Weights of a small transformer language model.
Size: width 160, vocabulary 4096.
Each number is 200 + 30 x the weight over the matrix's rms, rounded and kept within 0 to 999. Layers, rows and columns count from 0.

# layer 3 MLP up, 512x160, rms 0.135, rows 360-431, columns 0-31
221,198,220,216,267,222,202,213,242,188,211,211,210,145,207,209,215,148,143,143,191,213,190,195,191,155,156,193,132,163,219,206
132,209,215,186,253,131,203,171,258,160,177,216,235,173,165,201,168,247,205,178,198,212,205,198,198,223,174,196,235,209,243,194
203,228,158,197,222,189,234,178,219,239,250,254,241,180,202,272,207,206,233,206,191,248,208,228,190,210,232,226,209,184,195,165
150,194,199,209,135,264,172,234,212,175,202,140,240,176,187,190,230,209,187,172,214,178,186,243,232,220,237,221,194,210,194,164
221,195,213,151,250,179,197,184,188,188,149,197,226,193,230,193,175,259,245,127,208,202,184,198,189,180,222,162,203,174,240,182
216,225,226,192,222,239,221,215,210,237,174,187,146,242,253,210,193,203,193,187,198,203,236,222,254,191,188,202,194,183,178,234
140,267,253,157,236,195,230,235,157,220,176,214,217,203,198,186,168,191,204,198,214,232,246,204,228,210,206,234,222,244,208,180
175,229,200,212,167,220,282,180,194,220,197,202,201,230,225,201,256,164,189,206,164,158,197,183,208,158,195,195,190,203,189,172
229,164,200,195,224,135,186,206,253,164,216,203,173,234,204,215,261,208,195,185,204,211,156,166,211,202,184,221,140,188,243,203
202,216,219,222,171,141,195,263,172,187,217,183,227,222,219,258,188,168,225,221,115,206,166,200,179,176,238,229,209,229,141,202
208,218,233,150,166,146,178,196,188,170,182,216,224,242,157,231,197,199,195,153,168,167,214,171,181,224,188,161,226,231,171,229
279,229,184,183,197,243,160,224,197,186,242,164,194,228,189,208,186,187,157,158,201,185,178,188,181,203,205,190,227,206,201,155
209,236,173,208,238,258,200,199,202,152,252,233,192,224,248,168,162,168,157,178,183,216,190,182,180,174,217,203,177,226,143,209
164,221,189,161,185,241,228,189,180,233,215,215,166,148,213,178,186,218,245,211,209,186,196,216,202,202,208,269,176,181,211,237
243,206,226,152,202,171,233,238,182,197,192,201,250,190,213,223,199,219,137,160,151,154,193,178,220,274,190,196,219,235,220,199
234,261,180,215,188,185,192,206,185,232,169,183,262,234,177,165,196,206,171,188,200,166,260,187,162,200,236,184,211,193,184,203
221,224,176,187,237,202,192,193,234,230,185,186,213,219,190,213,183,216,216,282,204,231,191,243,168,201,261,239,227,142,224,161
207,187,209,229,211,239,219,234,195,201,161,230,133,276,188,192,202,201,176,173,234,201,187,179,190,249,220,184,238,232,215,151
225,174,200,206,206,195,193,188,198,190,168,197,202,203,180,187,207,201,200,251,221,196,237,220,188,233,179,201,175,214,230,137
206,201,184,212,190,230,159,213,201,255,217,216,216,182,208,195,189,232,184,172,228,217,143,196,206,206,194,200,215,204,178,264
213,202,247,165,146,202,186,219,206,188,206,200,192,151,203,186,232,197,227,189,171,259,206,214,209,159,196,198,257,186,183,162
215,190,172,159,222,204,213,179,163,242,162,194,222,170,160,215,160,203,209,179,230,186,171,206,268,180,197,212,177,218,209,164
120,169,234,227,178,194,214,230,206,149,111,244,180,181,208,165,212,149,140,173,180,186,177,167,186,184,168,205,164,210,201,222
164,264,255,174,254,168,144,202,171,270,196,197,213,184,151,255,222,227,234,214,193,196,264,236,221,212,203,158,224,181,180,239
167,195,164,187,173,216,191,209,209,167,166,177,149,223,186,208,175,202,172,189,196,213,192,182,219,177,305,157,160,172,174,206
248,202,192,200,190,182,231,216,247,226,181,210,155,235,218,203,202,185,166,237,168,220,219,175,181,193,197,239,215,205,174,177
154,230,256,207,166,201,258,196,176,180,208,176,216,220,224,219,224,211,192,210,234,199,144,238,254,246,213,206,121,203,141,176
201,197,192,215,237,236,219,189,257,193,202,254,178,237,137,202,195,201,200,195,217,259,215,174,213,259,193,212,164,192,203,169
201,238,189,193,149,186,179,274,190,188,228,175,191,250,225,182,221,276,213,223,253,183,180,167,161,156,214,257,177,234,190,132
141,191,179,136,164,179,255,165,236,260,252,271,215,190,196,198,251,181,185,181,184,207,202,139,199,158,250,245,234,185,231,238
175,209,230,139,160,207,221,200,177,202,193,201,221,220,237,190,175,248,170,222,251,207,205,250,248,195,161,228,196,147,173,191
230,192,233,200,171,146,219,203,194,212,198,162,244,171,238,201,161,231,201,177,203,216,136,172,181,197,207,171,219,236,198,188
268,261,193,185,189,207,239,166,232,125,120,208,194,221,173,163,196,200,200,167,157,225,163,210,225,133,209,200,252,197,153,134
177,192,227,191,197,188,169,189,247,210,247,210,172,208,206,142,180,183,203,152,219,206,174,206,206,147,140,193,236,241,193,185
234,174,164,233,204,173,175,216,150,195,208,208,243,147,223,168,219,247,202,158,219,239,201,169,187,220,164,235,191,217,201,195
177,228,198,205,188,131,190,180,165,197,169,205,176,207,261,171,161,213,216,260,196,196,167,210,222,112,197,154,196,197,185,197
176,161,184,193,163,220,209,157,261,190,171,170,233,238,194,210,237,216,207,205,208,205,203,168,208,213,172,197,212,230,160,230
141,206,213,223,202,172,216,227,228,239,262,186,177,189,203,201,207,181,218,174,190,227,184,199,222,188,214,236,190,226,231,223
141,216,205,202,250,254,218,181,211,215,198,221,163,213,240,191,214,207,246,167,177,191,174,205,243,162,190,196,193,189,222,199
226,170,177,191,207,259,215,189,213,201,200,204,211,261,197,212,183,233,197,186,148,251,178,172,160,163,205,237,207,232,208,158
186,201,246,179,178,242,226,143,235,234,220,203,162,182,249,218,186,235,174,191,197,197,215,173,200,201,118,157,167,245,208,169
228,242,167,230,217,164,221,214,187,173,213,226,258,183,157,185,225,190,198,177,177,187,179,184,197,216,197,171,254,182,241,231
261,234,263,196,225,242,234,171,225,147,233,182,156,199,154,190,277,184,186,181,214,195,185,222,157,216,211,199,226,220,243,217
168,203,202,147,197,203,224,234,149,201,165,206,260,228,234,172,174,235,204,202,194,188,219,189,254,200,215,227,217,171,158,161
212,246,249,190,221,189,196,205,221,170,184,217,174,191,229,238,148,182,188,210,196,244,175,156,191,200,167,238,174,212,198,95
234,226,227,226,207,162,258,163,147,234,273,238,165,194,188,206,188,182,174,202,180,152,205,203,176,129,158,183,183,185,178,256
203,204,179,191,166,228,243,220,195,209,175,185,155,264,178,171,204,207,250,179,141,253,186,229,259,152,191,224,188,193,179,213
187,161,260,213,190,168,180,233,224,174,175,193,176,193,187,257,192,215,197,144,297,286,195,224,206,243,155,222,135,255,219,189
176,162,161,226,211,183,199,195,174,207,178,201,196,199,190,161,218,210,145,198,198,176,176,255,227,211,207,192,157,211,198,205
214,190,197,229,235,186,190,202,198,183,235,202,187,176,203,229,207,214,186,265,187,206,179,190,155,204,182,154,163,220,229,144
239,216,240,160,166,206,218,204,215,210,216,202,200,194,190,205,224,211,193,230,167,193,174,203,178,205,198,187,165,149,177,203
176,244,252,213,194,224,268,215,171,181,198,240,216,193,200,192,198,184,221,175,205,196,155,287,201,223,214,199,183,224,249,164
213,193,185,211,194,153,175,227,197,197,254,192,190,268,201,202,181,171,206,189,197,183,167,200,187,172,256,191,202,220,246,214
217,183,177,135,189,216,179,180,194,211,226,178,187,190,197,203,180,127,201,222,227,245,213,199,171,202,210,184,190,151,167,176
229,189,197,154,161,241,177,229,179,190,233,187,148,271,230,171,171,163,229,194,159,202,239,231,182,146,241,231,197,213,242,205
199,217,209,180,200,262,202,206,128,168,134,232,242,178,195,182,212,190,207,189,214,151,236,197,189,226,180,185,202,218,200,170
186,211,180,192,232,198,148,236,227,208,191,205,195,147,190,218,223,219,193,172,169,211,188,219,147,227,170,164,96,220,192,212
206,155,213,166,132,199,183,233,215,209,200,218,244,174,176,233,269,204,215,142,206,164,218,159,166,230,160,190,215,224,213,216
202,227,192,188,159,242,224,187,207,210,211,231,230,186,183,164,234,169,175,188,130,184,162,207,189,230,219,192,190,204,204,187
211,166,219,208,216,216,189,245,218,231,186,215,208,134,192,210,157,191,195,243,207,239,179,231,223,181,249,216,207,182,175,179
179,202,284,175,186,208,159,195,208,229,275,215,201,204,188,191,244,187,214,207,156,234,197,217,205,186,239,201,215,257,210,207
220,171,190,189,204,346,203,187,239,188,175,210,169,167,248,142,243,234,169,226,220,221,214,216,244,119,170,233,220,247,194,164
192,191,205,162,210,241,183,196,214,183,160,190,175,195,200,197,252,214,207,227,212,233,166,172,226,161,215,222,284,168,181,188
178,258,189,168,263,240,237,175,217,202,184,197,171,165,168,189,228,233,242,214,155,164,229,153,218,168,209,202,115,127,247,200
215,188,202,140,236,202,173,218,227,186,119,202,247,190,172,261,226,246,207,189,204,144,191,185,203,226,178,181,191,209,191,186
174,206,161,220,149,230,214,217,230,269,190,234,231,139,179,217,210,194,205,166,168,310,216,169,224,171,174,212,239,226,249,213
237,182,178,211,167,154,197,164,232,230,153,167,244,184,176,207,238,246,224,199,188,192,195,239,230,206,233,168,201,194,243,210
190,205,223,191,188,186,246,199,145,218,148,178,196,179,203,172,236,196,185,188,225,178,174,199,202,189,218,218,167,241,211,209
175,227,130,172,207,192,203,222,273,259,207,193,190,199,175,197,224,149,168,265,237,233,187,195,215,230,187,184,254,233,211,218
224,222,175,262,149,142,226,158,155,199,226,166,201,211,216,208,193,169,231,199,211,217,212,239,176,198,179,166,187,189,190,232
179,254,233,187,161,202,203,225,170,176,213,244,218,155,174,250,221,153,173,199,219,197,188,168,216,203,201,198,214,169,219,221
184,212,207,173,194,205,166,163,247,231,218,243,175,213,196,230,132,264,215,224,185,220,183,192,218,171,160,142,199,137,206,183
# layer 3 MLP down (transposed), 512x160, rms 0.119, rows 360-430, columns 0-31
171,181,155,224,210,224,223,239,281,156,227,230,163,183,188,187,228,182,118,239,187,227,164,223,219,149,179,192,182,124,208,199
227,277,191,188,197,254,196,215,216,201,203,225,174,209,207,236,195,163,184,201,224,233,209,171,184,230,248,217,218,198,172,164
218,208,238,159,182,164,179,213,225,132,212,182,243,165,158,210,191,208,173,198,168,152,205,215,211,203,175,145,205,224,215,219
181,215,143,131,217,254,181,158,168,254,182,260,240,192,171,205,175,225,212,221,192,198,199,237,199,133,201,187,154,207,240,227
189,224,152,232,177,236,195,229,192,190,182,227,217,220,186,163,172,172,194,197,163,164,185,209,182,192,221,204,158,168,210,195
203,207,171,159,228,192,216,164,206,216,203,225,199,214,171,191,193,182,203,185,168,169,164,151,196,185,182,226,185,198,221,257
173,139,156,297,233,198,239,205,205,169,173,208,155,145,203,201,236,221,159,212,196,181,263,218,208,206,178,193,168,154,194,207
200,202,181,208,215,162,195,175,169,191,197,223,186,206,240,189,157,185,196,173,177,212,248,118,272,198,202,223,210,233,152,165
136,183,233,190,185,245,189,190,221,176,261,216,220,219,168,195,214,171,239,196,151,220,180,215,236,208,159,180,176,223,159,236
188,235,165,114,187,165,208,164,210,254,207,207,256,211,221,191,163,237,263,222,205,170,199,183,242,192,204,232,165,229,159,213
194,219,216,182,153,193,170,162,215,156,256,203,223,223,214,208,224,233,173,215,233,222,213,178,232,246,177,171,234,216,238,188
217,227,204,238,221,213,210,195,166,209,177,224,175,191,240,243,181,201,163,183,256,170,202,248,211,238,179,217,249,219,199,250
208,214,163,211,188,185,192,232,203,252,212,199,178,209,219,196,274,197,175,217,282,137,185,224,181,250,205,160,243,222,175,228
246,253,174,201,216,223,253,227,220,180,139,201,210,221,165,227,188,256,213,198,242,228,208,198,213,258,213,208,201,159,195,152
229,221,190,209,222,194,235,183,91,198,256,149,185,247,228,209,217,147,167,204,190,195,225,222,211,254,202,200,211,223,151,213
195,157,220,183,202,161,137,174,201,189,247,227,223,184,246,188,169,221,235,194,202,234,216,210,267,187,161,192,206,184,222,182
195,150,210,209,166,249,191,255,178,239,168,146,165,147,167,193,108,191,245,244,171,201,197,176,195,203,290,197,124,157,207,233
202,254,199,246,164,212,233,209,185,147,204,195,182,163,170,144,156,205,183,176,207,222,166,169,151,179,152,156,218,232,175,185
203,282,248,154,178,214,242,175,217,193,243,205,158,151,212,185,216,195,165,182,150,237,238,162,178,193,214,211,204,189,220,224
198,211,182,228,222,277,154,193,194,198,285,227,180,240,256,218,236,229,190,207,126,170,178,194,178,202,206,222,210,220,222,183
213,230,227,242,248,233,163,173,221,177,163,252,257,188,195,231,155,180,224,212,204,204,201,212,198,220,247,210,219,217,143,227
183,205,187,190,203,256,205,168,204,164,237,224,181,208,203,166,174,198,172,193,238,246,188,173,155,188,184,212,209,186,171,200
184,169,203,212,158,202,194,149,195,154,213,235,157,184,219,139,203,221,161,213,209,204,202,206,191,185,313,202,238,208,166,211
215,179,197,191,206,223,170,253,186,194,192,254,176,199,184,217,167,148,222,205,196,154,208,230,202,202,175,146,221,212,214,211
240,204,131,238,221,219,206,190,224,209,193,241,187,186,161,163,147,194,211,184,168,231,233,198,222,245,156,165,233,242,179,231
189,157,225,219,222,268,142,202,216,185,199,198,194,204,207,208,206,151,185,189,211,214,228,234,266,197,258,223,171,226,195,242
204,203,192,262,186,214,119,181,223,194,175,253,176,170,219,236,211,218,233,165,190,220,191,201,163,176,209,205,223,241,208,180
211,169,197,186,178,187,204,213,182,213,186,209,174,222,228,210,209,227,222,112,231,233,228,230,122,173,208,146,265,196,180,217
236,189,227,207,175,170,193,231,205,236,281,204,136,233,188,231,197,203,173,205,176,191,122,123,192,204,168,188,167,204,186,177
134,227,226,189,244,277,167,187,223,224,178,246,188,200,210,231,231,160,181,223,194,199,262,186,229,212,209,222,156,184,208,137
195,181,243,243,215,147,152,189,140,178,207,217,189,213,207,183,194,173,206,179,168,178,179,249,170,195,205,190,226,239,181,249
221,191,251,179,205,206,202,177,241,216,205,206,244,189,196,144,213,261,230,257,198,258,172,154,228,195,161,156,226,221,183,222
229,152,182,183,201,144,237,173,209,207,196,230,188,189,166,176,201,184,207,206,168,153,234,198,179,187,235,157,149,188,161,149
161,147,222,183,201,155,181,158,203,155,215,184,171,208,204,202,236,186,198,172,228,187,189,167,221,201,138,178,192,175,233,145
188,267,182,201,143,261,199,203,208,249,160,213,137,202,199,176,236,217,97,195,193,198,194,212,185,181,239,222,222,227,190,206
198,174,216,235,236,221,176,217,228,215,192,193,188,192,171,215,215,257,196,188,208,184,228,155,172,255,202,215,227,163,176,196
184,174,171,207,210,184,172,173,209,167,179,179,164,217,144,240,217,217,204,224,197,173,170,158,201,219,146,220,193,224,171,181
170,190,194,173,149,231,192,148,239,241,192,232,146,211,187,193,178,240,177,228,165,236,245,176,261,198,236,209,166,205,189,200
219,211,174,182,216,180,215,175,177,182,191,154,240,200,172,150,194,187,142,199,205,239,208,176,201,218,230,202,228,217,227,219
201,215,197,221,222,198,152,140,196,204,196,232,209,208,189,189,208,248,238,229,173,180,238,224,200,213,199,166,156,174,195,241
282,198,169,222,242,176,242,219,210,142,203,194,250,219,196,191,172,146,206,182,164,181,174,242,209,149,220,243,242,185,231,210
216,205,149,228,262,206,178,214,231,151,171,220,233,217,200,205,222,214,175,209,176,181,228,164,217,221,123,261,166,216,180,212
175,161,265,308,193,210,183,205,199,220,209,191,185,244,210,215,232,198,213,183,184,208,189,150,164,213,162,182,174,141,273,187
149,216,201,211,154,276,167,203,247,170,221,174,161,180,209,161,246,200,212,156,145,173,225,230,206,229,291,220,164,195,189,250
127,175,203,175,196,188,161,147,190,236,198,190,132,199,202,217,207,266,230,225,184,226,160,204,190,181,161,204,186,210,207,195
178,182,190,227,198,197,204,222,192,210,164,221,210,192,197,257,196,169,154,220,239,211,179,198,176,145,183,273,217,235,184,173
188,217,253,220,188,194,204,243,229,226,279,197,209,190,234,177,216,152,184,172,184,168,235,214,181,136,203,171,174,244,215,152
195,225,203,184,211,269,224,205,198,188,184,176,259,216,235,203,187,244,169,223,157,131,208,234,227,167,258,166,208,167,199,209
218,231,239,141,170,140,192,202,186,160,171,205,187,203,188,241,194,233,186,250,228,212,188,169,187,229,177,208,263,196,164,153
195,172,160,200,222,188,205,197,219,201,158,193,177,208,155,199,176,196,228,176,189,197,224,225,261,242,151,153,206,212,240,199
220,197,206,227,153,211,217,236,197,156,187,186,189,173,191,265,216,183,216,234,240,163,170,214,162,149,213,227,229,191,203,232
175,164,220,185,215,174,223,189,246,239,199,110,182,153,260,204,157,195,210,222,245,199,236,231,175,178,237,185,198,209,279,203
213,199,130,208,204,189,155,260,170,251,205,195,190,200,233,229,166,200,217,178,186,184,155,171,213,212,229,206,182,207,189,223
182,249,167,186,197,234,219,206,263,169,93,212,211,178,207,183,200,189,188,227,224,179,231,182,212,223,184,191,253,219,203,224
211,255,127,227,209,204,201,205,136,131,214,179,213,124,227,226,247,151,162,175,148,188,204,182,227,170,247,218,201,180,163,181
222,195,216,169,186,212,176,188,194,203,151,239,262,193,192,224,172,254,215,148,187,127,208,179,138,167,142,239,190,209,223,250
195,154,226,186,205,207,238,205,190,152,172,202,183,233,201,215,178,207,168,226,188,229,246,142,276,161,253,189,168,236,219,213
255,156,176,171,174,201,216,235,206,231,202,214,216,203,187,230,214,196,147,228,192,191,193,181,220,223,204,221,202,228,170,176
250,177,227,204,233,200,156,192,159,185,194,205,172,214,166,205,145,224,180,180,187,185,188,146,146,204,183,197,186,216,228,195
146,205,210,158,224,239,211,213,191,218,246,230,205,247,241,183,196,158,236,191,215,205,193,202,187,198,218,204,195,236,220,243
186,236,190,243,162,203,235,218,171,217,238,175,213,160,198,184,186,217,250,188,163,213,164,241,198,219,240,178,209,256,210,205
225,175,224,223,202,43,204,196,180,214,208,217,251,198,172,219,158,176,212,163,189,247,158,207,193,266,165,150,232,171,215,199
261,184,164,218,175,223,191,188,203,211,227,258,209,250,189,242,208,271,214,148,140,208,211,219,224,167,249,204,225,219,219,274
219,176,206,178,187,150,164,239,221,231,232,179,231,183,257,212,201,191,142,149,253,193,221,186,161,211,217,192,230,222,234,177
192,206,176,177,190,193,224,249,217,160,185,250,198,222,173,179,120,210,226,203,253,173,205,162,168,165,210,162,234,205,227,200
159,157,209,239,220,247,204,240,228,156,226,159,181,263,217,199,193,165,165,223,233,184,186,240,168,180,186,144,199,284,216,238
221,241,197,209,231,213,235,195,177,209,179,194,225,204,239,257,216,204,180,183,168,219,170,204,225,218,207,203,176,195,171,172
140,243,188,178,205,181,163,224,205,175,181,189,150,183,155,215,175,197,191,224,164,216,204,235,150,256,221,178,217,248,203,148
176,205,177,136,212,192,157,202,277,176,218,217,245,218,232,190,157,202,168,141,211,207,195,137,151,189,221,246,157,252,225,217
194,204,244,154,212,107,228,215,206,174,188,210,229,233,244,195,178,178,235,223,195,205,243,193,184,187,183,180,210,217,194,164
202,219,198,196,228,182,266,152,171,194,236,207,155,202,194,255,244,286,154,237,166,181,187,243,212,209,177,192,203,195,229,211
# layer 3 MLP gate, 512x160, rms 0.143, rows 361-431, columns 0-31
204,160,219,208,220,198,150,209,216,220,223,229,201,218,195,166,204,231,162,227,223,183,141,213,231,184,207,228,219,215,207,250
186,234,192,195,228,213,201,177,232,221,216,204,220,207,203,246,184,174,199,202,215,248,189,228,159,206,271,227,172,168,186,191
265,172,123,214,272,166,236,199,255,216,187,232,243,221,215,222,167,159,191,273,221,236,197,135,160,171,174,166,135,227,267,232
197,189,180,184,235,187,236,214,162,167,201,201,240,187,232,214,176,252,210,157,213,172,164,221,176,206,249,188,168,185,183,171
178,189,229,222,181,174,171,179,173,213,213,238,196,194,233,205,186,198,225,215,210,195,176,219,210,187,200,181,246,232,184,111
122,197,239,218,217,197,220,244,199,206,184,242,236,209,197,150,235,196,177,189,163,197,237,201,220,226,219,173,241,187,245,219
263,203,171,176,189,162,168,210,210,173,197,175,247,190,164,236,147,195,206,188,183,170,208,234,170,257,151,203,208,215,187,220
250,181,169,216,249,211,200,154,218,176,218,156,204,226,205,230,204,186,157,232,212,238,174,249,193,194,202,174,205,218,215,177
158,235,184,218,177,139,212,158,202,168,178,205,181,287,181,215,181,202,179,232,256,146,219,212,168,189,250,219,196,242,172,214
216,161,173,182,156,236,218,238,178,167,181,153,215,253,144,171,192,212,180,179,162,201,177,251,171,210,220,210,230,220,218,180
167,189,194,240,231,163,245,163,185,174,167,242,244,188,159,235,147,246,204,212,231,208,177,198,237,216,221,260,205,189,234,287
253,171,191,162,221,198,145,238,193,148,183,158,130,206,190,201,178,163,197,196,148,207,212,104,241,145,186,196,205,166,178,246
196,213,214,215,222,207,226,209,184,245,248,250,195,250,221,158,199,207,188,151,197,224,239,177,220,152,224,202,172,200,163,198
203,200,189,242,256,231,188,217,184,236,218,202,246,216,222,171,207,164,215,206,241,207,229,257,177,217,199,189,204,194,210,203
222,232,144,216,195,166,211,164,190,193,203,202,220,208,197,179,211,227,169,159,197,196,234,210,194,194,162,203,184,211,201,170
219,210,152,260,219,174,224,185,169,181,149,186,199,198,226,182,214,206,174,263,255,206,178,215,223,195,270,217,206,143,207,225
247,155,187,216,208,204,220,194,228,190,182,147,172,243,188,153,207,176,177,201,234,182,195,247,203,193,228,184,243,231,218,173
252,217,200,200,191,211,155,204,221,193,216,155,160,174,191,219,174,209,228,223,171,254,199,211,226,203,194,194,184,185,194,230
150,256,186,192,240,205,233,185,202,208,190,245,261,193,217,240,159,180,181,205,157,205,155,161,215,182,219,269,184,233,209,195
198,201,193,198,221,196,193,186,177,247,177,195,171,210,229,218,226,173,186,238,152,203,210,219,236,202,184,201,146,187,209,207
201,197,208,203,229,206,190,211,220,185,213,213,141,193,214,216,245,212,196,235,198,240,234,183,165,212,186,191,172,208,236,231
276,188,177,141,206,211,251,171,242,270,180,208,250,200,200,189,214,188,217,242,195,219,207,192,212,222,206,257,185,205,233,245
238,182,182,198,162,205,159,236,161,222,220,178,147,203,207,181,215,227,206,155,219,198,197,215,244,160,237,193,179,223,174,241
159,235,196,217,209,177,188,207,204,136,197,224,199,231,175,217,126,170,231,193,154,199,173,159,113,150,196,218,162,206,193,250
239,169,215,204,178,177,224,218,209,185,203,184,215,184,266,174,200,155,183,225,208,170,190,210,197,224,210,237,195,193,177,207
218,215,210,239,183,229,153,191,198,209,151,202,198,196,182,182,202,203,194,207,209,215,243,184,229,202,160,194,199,216,218,217
164,225,168,212,234,194,219,216,250,185,253,212,185,262,230,152,196,220,210,186,186,189,194,218,191,215,219,226,235,194,202,227
140,243,157,171,191,126,186,164,216,246,202,211,223,225,175,212,216,255,219,238,243,193,217,240,174,197,245,239,211,231,192,165
145,202,168,138,190,225,213,179,247,246,217,194,258,166,196,205,212,198,218,176,185,220,245,186,185,154,237,214,236,184,152,297
176,257,202,205,216,178,226,160,216,220,216,222,230,289,241,203,203,199,170,192,219,242,182,250,181,217,254,219,253,182,176,225
213,190,196,158,222,210,189,176,204,188,150,168,213,172,183,163,189,200,205,185,262,206,237,232,243,205,225,204,250,223,217,176
179,270,204,189,206,176,196,212,247,122,142,207,177,200,230,230,138,199,250,180,205,210,221,232,240,188,262,215,167,232,190,195
203,182,167,206,221,201,228,162,186,159,193,185,206,210,170,226,204,231,166,251,218,155,239,213,170,256,221,227,186,180,228,220
191,161,185,175,122,170,225,193,191,213,168,169,187,234,195,161,224,198,226,227,158,184,193,174,207,136,201,201,186,204,198,257
216,249,187,213,123,123,218,196,149,172,231,195,195,202,212,187,128,202,214,237,215,219,172,184,217,135,203,197,163,235,210,209
238,231,251,196,230,204,241,193,203,185,241,231,163,160,239,184,150,170,194,174,194,200,195,243,190,204,172,181,162,163,206,174
180,163,223,255,223,186,255,158,186,178,226,239,223,211,211,174,224,232,182,195,223,167,216,215,223,215,219,167,213,260,221,236
162,224,220,210,186,182,193,188,208,214,186,205,186,208,223,174,206,202,178,160,201,227,161,176,217,191,217,261,180,170,227,218
237,208,177,203,227,197,241,205,201,215,203,251,189,220,226,187,200,198,245,204,203,201,236,202,167,187,191,179,171,228,213,157
121,235,224,137,175,200,223,221,178,178,208,181,185,232,266,207,184,192,171,171,196,223,194,213,213,218,215,215,185,228,209,202
224,244,232,220,240,174,165,200,142,228,190,169,216,206,197,202,221,179,165,251,208,168,207,208,178,204,198,160,246,181,235,226
200,194,293,159,198,200,227,194,244,152,264,176,191,191,203,238,159,195,210,176,212,230,184,205,155,232,204,196,233,186,172,164
194,241,238,161,209,161,169,227,147,202,239,232,133,237,219,156,183,215,171,126,219,144,168,194,235,169,198,218,182,174,171,217
232,195,161,172,204,176,184,306,247,214,190,189,187,221,213,234,158,166,201,216,177,189,190,238,241,197,216,213,226,209,191,182
205,196,196,171,225,223,142,216,215,125,188,168,206,253,199,168,186,184,188,198,195,223,200,241,213,255,244,216,198,215,247,193
205,179,151,225,222,196,180,161,228,245,204,162,231,217,211,220,162,186,157,200,201,197,190,185,188,177,228,190,254,193,177,178
224,186,179,227,188,244,199,239,193,209,192,208,185,198,256,222,216,195,140,213,165,190,205,230,169,181,242,194,245,223,162,153
198,201,252,181,233,163,196,169,230,181,194,225,226,206,199,270,205,253,198,175,217,197,242,139,175,197,240,211,256,199,169,140
207,198,234,222,173,166,197,223,192,220,222,191,208,171,174,204,172,291,170,175,175,207,203,210,179,227,221,175,192,221,242,176
156,210,191,213,245,169,214,207,219,232,155,208,190,224,210,211,160,228,181,187,176,212,206,241,257,151,206,207,210,184,213,183
225,197,195,149,256,218,181,186,170,220,184,199,185,224,161,187,220,189,203,218,182,184,143,172,202,194,220,186,179,218,204,168
180,189,187,285,176,246,201,194,225,241,184,202,196,215,204,229,244,219,187,216,205,200,208,193,207,198,173,170,254,225,203,176
167,219,181,190,220,198,145,257,190,186,168,208,130,179,185,216,166,179,187,202,215,198,239,143,203,190,232,223,226,213,215,211
208,213,178,200,209,204,229,211,242,184,222,172,220,144,218,220,197,202,200,171,209,189,198,187,232,213,158,158,196,184,201,197
175,195,234,217,199,222,180,199,229,170,188,230,251,171,194,190,161,217,226,197,208,162,180,173,146,221,206,228,170,264,163,179
247,247,218,254,256,223,247,151,225,255,205,209,225,214,230,227,191,168,175,141,176,264,170,220,193,175,209,201,195,241,215,197
176,220,231,192,178,181,209,195,208,174,150,168,213,232,159,235,170,199,203,202,248,177,169,211,250,204,210,214,188,196,206,206
179,232,185,225,186,210,209,223,212,204,191,214,243,168,159,177,198,220,205,202,198,216,201,208,197,238,242,164,232,209,205,174
235,229,199,195,204,163,178,140,198,158,255,170,155,183,220,188,206,212,181,200,171,197,154,141,165,243,190,210,198,185,219,193
204,180,218,201,194,187,176,180,208,214,200,173,240,172,195,188,181,163,225,208,195,208,184,207,232,199,205,188,220,179,170,197
243,141,212,184,183,145,221,218,177,188,195,206,168,190,172,219,168,178,198,173,189,312,166,218,221,264,173,148,222,190,195,207
162,149,206,185,205,207,220,232,245,209,158,220,212,203,207,175,235,167,175,177,260,224,148,165,235,140,210,222,216,222,206,155
241,238,221,229,229,208,264,194,123,191,180,214,204,206,257,236,137,216,227,212,224,248,163,194,190,181,228,244,156,210,196,242
232,206,192,244,144,228,138,153,201,186,193,161,223,221,226,236,108,183,196,219,160,202,245,243,217,178,275,180,232,182,189,218
134,196,188,191,165,222,225,192,217,245,182,240,220,201,204,209,227,199,168,207,169,261,207,200,213,183,128,211,233,214,189,199
203,193,218,223,184,259,217,170,201,158,189,205,183,215,252,202,195,120,146,230,199,241,187,153,225,184,190,250,206,215,202,195
167,208,206,187,229,187,215,183,256,224,226,149,211,226,160,228,240,190,177,195,230,197,148,162,208,199,236,216,120,250,236,207
223,246,191,178,204,168,180,229,254,251,198,197,178,215,203,218,212,137,178,219,226,175,167,236,227,258,173,217,215,205,161,257
205,200,203,217,246,225,175,245,216,241,129,241,178,193,177,207,212,227,137,196,173,186,246,183,201,206,226,200,266,180,230,131
169,185,176,200,158,198,213,192,238,214,187,258,246,228,178,222,208,209,187,184,126,225,191,192,194,214,243,209,245,151,194,201
262,231,195,144,201,214,185,207,184,177,168,200,221,217,242,196,163,209,245,244,212,283,213,233,177,160,186,145,202,209,234,170